config.yaml
init_std_o: 0.0
init_std_down: 0.0
max_seq_len: 1024
doc_mask: true
Each number is 500 + 25 x the weight over its row's rms, rounded and kept within 0 to 999. Layers, rows and columns count from 0. Numbers have three digits each. The size before them is the row's rms in percent of the matrix's.

# layer 3 attention query, 96x96, rms 0.194, rows 0-16,32-48,64-80, columns 0-95
046:517502499481518460522511506517547500482494487536544494490476483519472499506470494520515476490531527466521539508491512494504505543482489503520497498520560491500546479514498479514555517459555546514473480450560529467499499483529498508512535468485472551493501478509487503525469480486472515495
054:544494482504537480497477525490490453480520482492489494485496439535491534499472460532497513506504458465508544498494500461463528447458531517519531494496513485533553516492526515503501517510496527478524507490491520510518513474503519535486508517464522484505532468518482448458515471486468536523
058:502528517473491508525542472504492524531471523475511513487536520453475504530515464492491492488512530507493509439487527479475489457522487516474488512528469482481531497518482484521485512491496480541446481502505519488523426524488448518521493498488474517500517512554496512486515570535500501489
076:509488504510488512542501551538491461497540500490509502492477518490519562528504513503493518510506529499511457532484506509502443541510469535511550523549479499498476478514505499509459492501498492491532484486531540515482557527510518449447466494504455534506491508505499508505533464491477504472
073:457470561483474449463487526513507453519473481495493486504488487526484520506478512500517509488476502495486446450496512469474488504516476473502491524493518475475488495502517514501512455490483481514473468460475530485486554470490486458423504515513490493502492490519486525497485478447536532496
096:458508536465506472518481459501520513491490500538491527503520489495499448504474471525532506475516494500505460479491522515516475500470500494496513438493518458471524487497500549521503507486472474514468499545497500488523489447486457468457481532435516517504531480533529477459508498495505484462
077:537499473482507516560504484472505489472492520503523528491556500476475462481487481461514525477499508498501529491457483549497508503541482474487446481483527502514497500513499515525528528534489541521452500479507499531516465520473526497538480542490490510496521492466471485495456571494493514492
094:551534514524524510512513555490510463494530486499485460498471507476485501519489539485493515486536501509505482524501534559501454498503508500479497456511473480478521496519511487485475534523548544549487518521541501542472532472480508477497489531498483483486456506479481554472505533522508528518
104:501521477509471542492509509513513490463452512506494523511532489475540483474533449524482533453495504467512510484483519517533516483470509522505508508493511553500486502463439509498472522492468509522519510495509436486494455480525457499500527525466507488488483508516504530459541502453489531466
097:563466515480462475507489520503527514521487508493513466444517492518493492518470464534514506507509498530466515548490527499488513492487502518431498472485500487519486481470515525456514510497508494523527528506478507427489497502535538515477525526522529449484464488465517495478527508522511464515
102:535472504450462485505487470469475484487476509492485479461519477477477465487479447486488517512494553510485481443502479453509509507498525511499457525481489541529537507533531489440507476510509485503498470504472500482477453487528502527491533496518499500516491499524532520489523552458504506529
123:493543490520478505522488511512458531547513538559478481479476485505488517538509502466525437515506505533499520513510509553515499505511496498464511487492487487482471491467582528479518524502524492509469537480480523507496558525483510509525514488503511518506503465477512488518493557530496514529
103:542502483529462501526468486493517501517510519500490499478517469486521489504497486517545537486478537531496529494511513459472519546498512474511539480454502495507476504530510474490461489487471513481479531507469524482505481525503526535453518489497547493496556472488582500554493500493512471481
099:531514451506527489479479490531464507469486477494503485447493432498494495535501500492453502555532546523503537523516482487502523481479497516460491495488502535478533498467506522501509507499523484519515542491487477521471514477499569536513500488554516514476480512519532508532505488483460484519
107:509481505509511478539500487464513517509520499541501509450518513520504484492518480482466521499520475548510556483450485525497482481475508487431484483465457443516482481502535515509519510547498544519485495513496500533547499468492477475497524534460518524502511479460502494502473548505482517503
096:490469477554508496527534526513512523544466495488510542521515528470508515529546526495515541479457513447489485451488485481510474518523564524507511494539475527499460495493543509490500491509489482486474509484521473527457494529536522497447498495489510478498485497528505511463537488476511482504
063:511463509493504485498488470561487537496524533496503501474502497480506498499489521515509529499493524494494461493521498514536510533527481499528532530509535503499412498481466488512482468496464495485470491445490495477462541460482496449458505479511496501496512516490498553550515483542494465485
103:480535488494526465484508514535508488534511498456512464533487490512501448519486526479521476507550487481556500496533533513463519476514493502529505474507527466489524509489547437518495499498524528520499525478516512469557485527511469509485504516509511484489554507537532521467522487468525533500
095:495508494478516496479518512493503508525525520473437498508435492486501468481499460474532483526496485534503509453553514527461516527547517511505510500525487465501535476507569465470493480494508474496480463511493530499504480561513507550520515513532503479488499468501513486478527524510515499534
103:523460464505513494511518531514507528458489512463493489498515502558478522507469475474489562480514506534468534529493464514475527517484523500491491480447502469509514535505495480553475528489502505501549487482514451535482487473478484465511523486504550488522464484522477534539487511506488488482
100:558511469505510477487508536509537475510494512522513450494550501505505499527527531449519490481569494489508506543502528536482513564502485518475526487516476513520508475536493536540533491540502474475547524486533506505516547540500496482490519501517469499476503460496501516488481502499487500498
091:473529469531449510495487500473511476472473475501512493516516548487509533500498515512541507512525484512525459509485507468482488479474485469430466479559469533510500462494467546480496520485490506453503504539532500446525540497499494484515476507505460491503516504508500465471471500520523471497
119:482494492526509556504501480530528535501518488493487524481484543464542479513500508506497454525461496516499484551517463479488446529505494534525500451498487487518538522469508507463517533551490474486436470541480464482507508510524457518514497529499488481473498497463498489493527498530515506497
102:483419449492529531508496526501535489484504493470469483485496480538501467487471495510541537512500496507490506485543460505481510511541521520542460479452518498501529529528478484505547499476509485500502486483467476506490486512493484501542506451497536456514461473497502545512500504485526505526
102:521566519520508475511502541505506473505513482481528500509493494504498517507492537546519529517530486531527533491505547518472492504522485530468486465544487522524470521518502544503506487522522491494520462552552560524515526513492480511516506558479470493524494502504501492473513486518500462553
098:480492505504524544495510487498496524464524504482478507525508506527540490482492489566473488503478498503479540485538498494469506481512518525526491508512533537531502531537486425449519476494511470489499473492530494501478458493533460529502499494503486487507489534471514531481538475512542496570
093:481509500540482488500484498502492527541513505503526475513468491511532487505511534475474521494536437481502477538492514479466511482476475518423481463509483471500510470458451477467526526493483506475554503498516503473533492493463478448501522491489471492500531482499503500493465516535460519529
105:493478455494517494520487466529481515449524508480471527471485494560516502498462508478471473489515515521525483478527472484513508526443545511525460474462518485529485510474514463518528536491509520466442499496515472519507471544503516512510494495526524534510488536469477473539500535490493503510
100:540504507507481487502479498457511488466529531505487468468511519515517454508525497456473490493507514533507464515506512533542505487477475481446495504506473496508444498495538578529481509497472549500510511477499493506502541522500484471504480533476523545460512490476490502500504559506464506520
124:496512529482496499501492494533477511499544505507491512492501443520492483523439490515480552537480516517479531483503498502465495514528469528497495456463514503497489488499498463491482523503500530524487475497457510488561501446481515522503495497480538457503557538528551516512463495528484484540
093:514528501500491500531522504459501521477533515544499514504502489518528505516490484508537461509513492555509484453534477511533528514482512474473546508537517472517522509535551508519551523535541470432491547487471519520488521531498504523461490512485497519498453484491499459489526503499508502488
106:507504479495501436482507503504529500503443489546475514510533505513526488481500503512511518526503505462485515514499545494494492518486512483519505509469489503493513463505517524499540467492474530482475518478511525543517486472513500541482534519535552489498558494517532427542499449507520527533
120:422479483501502547543497491495483517527509557497472504504486514483497488472454531496519518450544487485492480473516471511474507562508528490511534502453504510506512483464517502482506483510491540503484523475497515483519496542451520518469520449516489477470494483492498511484496479467509535529
102:520465560518463489511497537478507472495465511527509513526530527483487543492544512539476509456512496468471482490449540524535488502521521511508500536532508515494513493516468526472564465507482482488519475495519523525498551493504493469453534498500449501497482492477491517494499501485458489510
103:518515504544505512506476453501538485495523491494463515504469519544510469520503516543536500521467537513478502502485466491491510483518507497520501502474484431490511462465506487489515474544465509544487497509507530518490548500555495498497505515469514474499495447476462509426520506502488502466
118:490484519525541519517500496502555532508551527450470509514479500521551470504488506506516462522483507491557491503501490499513473486511465494509466495474480456520535466483514491517504509533495521535462514494535495478497514502532473507529493510471523523484482446484496523438560495511483494473
098:529511496516529518490482456486532471469530517493438532466500461541525547527476487496464488498480510516493526519502459500494500493450462468522528533478491486476487498487527495480528522479507519487498530474501484510473463510531545487522495503505546459503462504472473501490483452487477459521
102:519512509471534479486496500477501511486514489502563490556525489490433510461496528490526501536531459474503482517485537513475440527510496516488496455535453571487458501531482512494493466487509494485478485501533534483524496526489484480496475483526480490523499512487504452494495477512509487478
103:497512489489463469517506542499503453508466485553516465511526510452465494538516477527515509478548475494505485509493538516500545501481515547463499522530527518501532538525485532499478502489533485466560548511469510446504474510490510529503503494531468524476514506511520482507488497472480501517
099:485536539464473442473483507476512524430461470505507474520550481492502479461485458452510501495475470498517494468500554516488486504533531505499471476520481510484523527470492506527494498535472448523507505479530515500528488516491513504482502493511511506453510458514517472535491512483494539495
112:523490476502526468481467543530526520492527482487479518468513490524486482476492455490519515553461495513493513519486488453488492554521548492535499500503467513503530462537522488477461488545508501502497506494525512500502468515536466553490550498524492472487530466491470505466523477478479470526
108:491545508475506512493520521487540524526519489548529490482513546493504502517500501510508524484519460513493531492480536562502450474481495508461485450530468480483479497526486546507485547524482526496510476520478508465508528470509508482518471533501515495570485549501519505490504458521510525485
108:479477519499510504516498475489515505475484514497463553466533464501545507453500432494513479519455526533486540464523480484475496517530551481510511493504504509503507509486517482505467493501451490517455484499515508510491520457543524542474537524456553529498486466508481518476499486507489509496
108:495551466486535460469486497509508515508466508502551475499470500442471466476511439508532516533504462474535500506496494491504536513513505567488454489502494499483472487503498508470513521494544494511517494487526509476499558535483518487516460493512515498481490451500511496522469503536480506464
125:522512492527531455472446469526506526480517504507476528449478490517508475460521456515481516532463534501521507482472490460499524554508521497544495511462486473495447518483526444480515517507521502501467472454545501486490475507522494486505506531500539507505486482492499522456505483514483489509
117:523552515466517470510508548493484509537476523518496468501483494496503525517510551451458484490495528498444565504447560535514507492463515521455521475536538538473503525520491535480531510490493484494504483524526523490506488488508519505521468500491512507501542500504491466492514527500502505505
107:493474536516507515548481510496490489533486506486470514489518471462502476505484497488491516528502543559467528468469522463487522507502514461513504533463466510490452501512486531493474548525509513483494483536510496538497509482481495469490505472468512462488535448553494497505447543473514528503
106:448470479484495520518481495519472509491508485553504475468492479489512482532489452529530513477503501468477484488491490465478478535453534480469496485468515492489499476497541499465509520512502481522479529525480486464459507473484550518456509474555499496450484497477474502563511500469488502520
110:516521458511474492497515491472507511460492502508516527512544516491542492469492501467471521491467524471499524502509520497517469493452462487534464485521460500550530497545526545513512486521462489498456466496492510533509519474536494506476499527513495444471524503526508520556488460486497506461
120:467469529494507478511491466539534494500505521506502523504510544532525490496488529486482531484512509489499557510517498503546481492511537512479515533443502513475469539521520444474520474545467504523469476451513478478500502482481520539484504489472505526529478515456504498486446548501525502502
085:534509491490476489475481531491464466507463474535527494510494521497501536484495542474481548508525461479475505461523538507494493488512514546458487528532538558498503504512474522509474483475497475490496501455477507498488478497481536519478473471528478511491529557507506487559457517513485529504
# layer 3 attention key, 32x96, rms 0.203, rows 0-16, columns 0-95
072:505504454511465530497486478492461519471475474517475487462495491483500522464487471465495447536499498501523534458498466479482513506477505492527467475481515505505530483518482490486502515524480499461499499507493465469550490492519523538573505528555498466491487502539488535518514516465492485549
089:531501513506493484497489493458522539478487470535501515502509495510497535506507490487493475496527535466479533499473508511496511500472476505519498456492504527557531512539452498487474518471499534499510461505478476473550449445511523506541500502541505507544517558528486512554509503491541521502
072:496496504505418570487490538511464503485483512499490500485524504477487551531488490488487505503543528539513504476466507482483463478491496504454498525493492538522534487509500485507482485506539498467493558532462480507517551535495484496498522516482502531525524506473539479497513531454504521488
091:522491553475450523493501499511491490521508501513496508524466511464490494501533497494540457463444482527463492505509493493536481441479507506466528522473528493463507469467548502475481499484504529532513502500474518518464524503481487516484489473458512470559471446473491470506482493501522508513
086:530495489476513506487520501550519502534507521526551519523503507475512465536539504475502485478465441512473501534486498485553507497535543481486521504540497517482456527441510494509510506531504491504490519487532511521468499535511482519511521515475510474496482488469492474473485532564474464465
105:514482495505502468469528504517492482498472524483532508502464449495479536496512536530460538466489507509502516463480516542489531455502494511531502521469508465515494525506516500497419472498477488464564501465451520482460490508475490522484525523498500514515469515524507510486495449504466513497
087:542487527516498505522497553478477482497484486474481501525515529503484513540482499489503460499506501481557489450519505454503549493488516486490539512464478486479500470504532496448513534481531507486509506519505455502473496520469504528483552500504520534440496519535509445489515538518514498532
105:491516520472534528489485500453475532492471541491519518524487536512459486513526516480513456489481500483504485500491552482515491480520486497525543527492513465505524504452489516536491499481488473525557499449535558478506533518496527449498517512512446472515492470510491502531514496494517504542
090:487512460483547528485499483514499522473513498548498477549497499468510464526506532515484516503495526469510416497523512522523456485486506488508495504460485506484510534540508505535500543545490497512490501475481507552508478471490478470555506535532475503496500512508482488450502501525547491493
103:528475480516548487492501489529453510514456482468483491496512468508469521473467513499455480521481546505508503523515517536481497503535462491423543482512490508523492529518495546503502520480529488501529509492497486493506548482535525546535546490488525500473465527528513518531464494508488508505
103:511483512504469529523545510479493535494492512526486496546502500498530508501538494519527499492530507516470486540467518515508462489541486511526523522492459505473480488489524446524529427548490520517499531534507465505499470548502517463476537496461486484480529460499534507513476512531471508484
106:500502501535487526473474562519502500541475471441511498507506482492482528523487480528513539466501477496500509516455492469507511462493515506544504477544512489481538499509522463494511497518521476505532501492514448532502574492483478470442528531520492489496467499457474529509492481497506514484
111:516488511492518464483481510503494438499451537509516493501529512486511467522514509508501513458489465506477514532498508512527517468476501474476511487498479481477499498443549548520534463467497548538478520464524492473488524533497511494503511517493516504533415495496491495491487497512507449461
091:558521494520486468518506497506522493528483488473522530535505512479486500510484538537517522473511489479468525511492535460505505507565457479523527462512468513481502468529514503493485500529515486534489488543554467523507498488512524517549516505510495440527528517481506513474564502517521511511
106:488514556504504547510506487498501518481469510454510539474511507507472476469553468506529514513514466514492475505465509461481470505547520487538521512534548492436448525479489490489495527467538498494528490477514528503512484502486477476481488511456469503508447500491467511487521493504534490485
114:530523549450480493490492528520532457498507508507520482502508550525512506494530495536517488510488505490472488533474517480510470501529487521464450465508545494537520467512513501540508513491505476512520499505489546506468556511468483507504441482454507462471504528461467476496501495532468508510
080:509538513497538536511530490542484534557553520468487458492478465517515459518474490493527479526500504528545468537523463471476486477471505496499512498483497488474495476474539460503516516523518530554492506520510538505484494540511502512512449537462489510524506471514514496496479482502529479499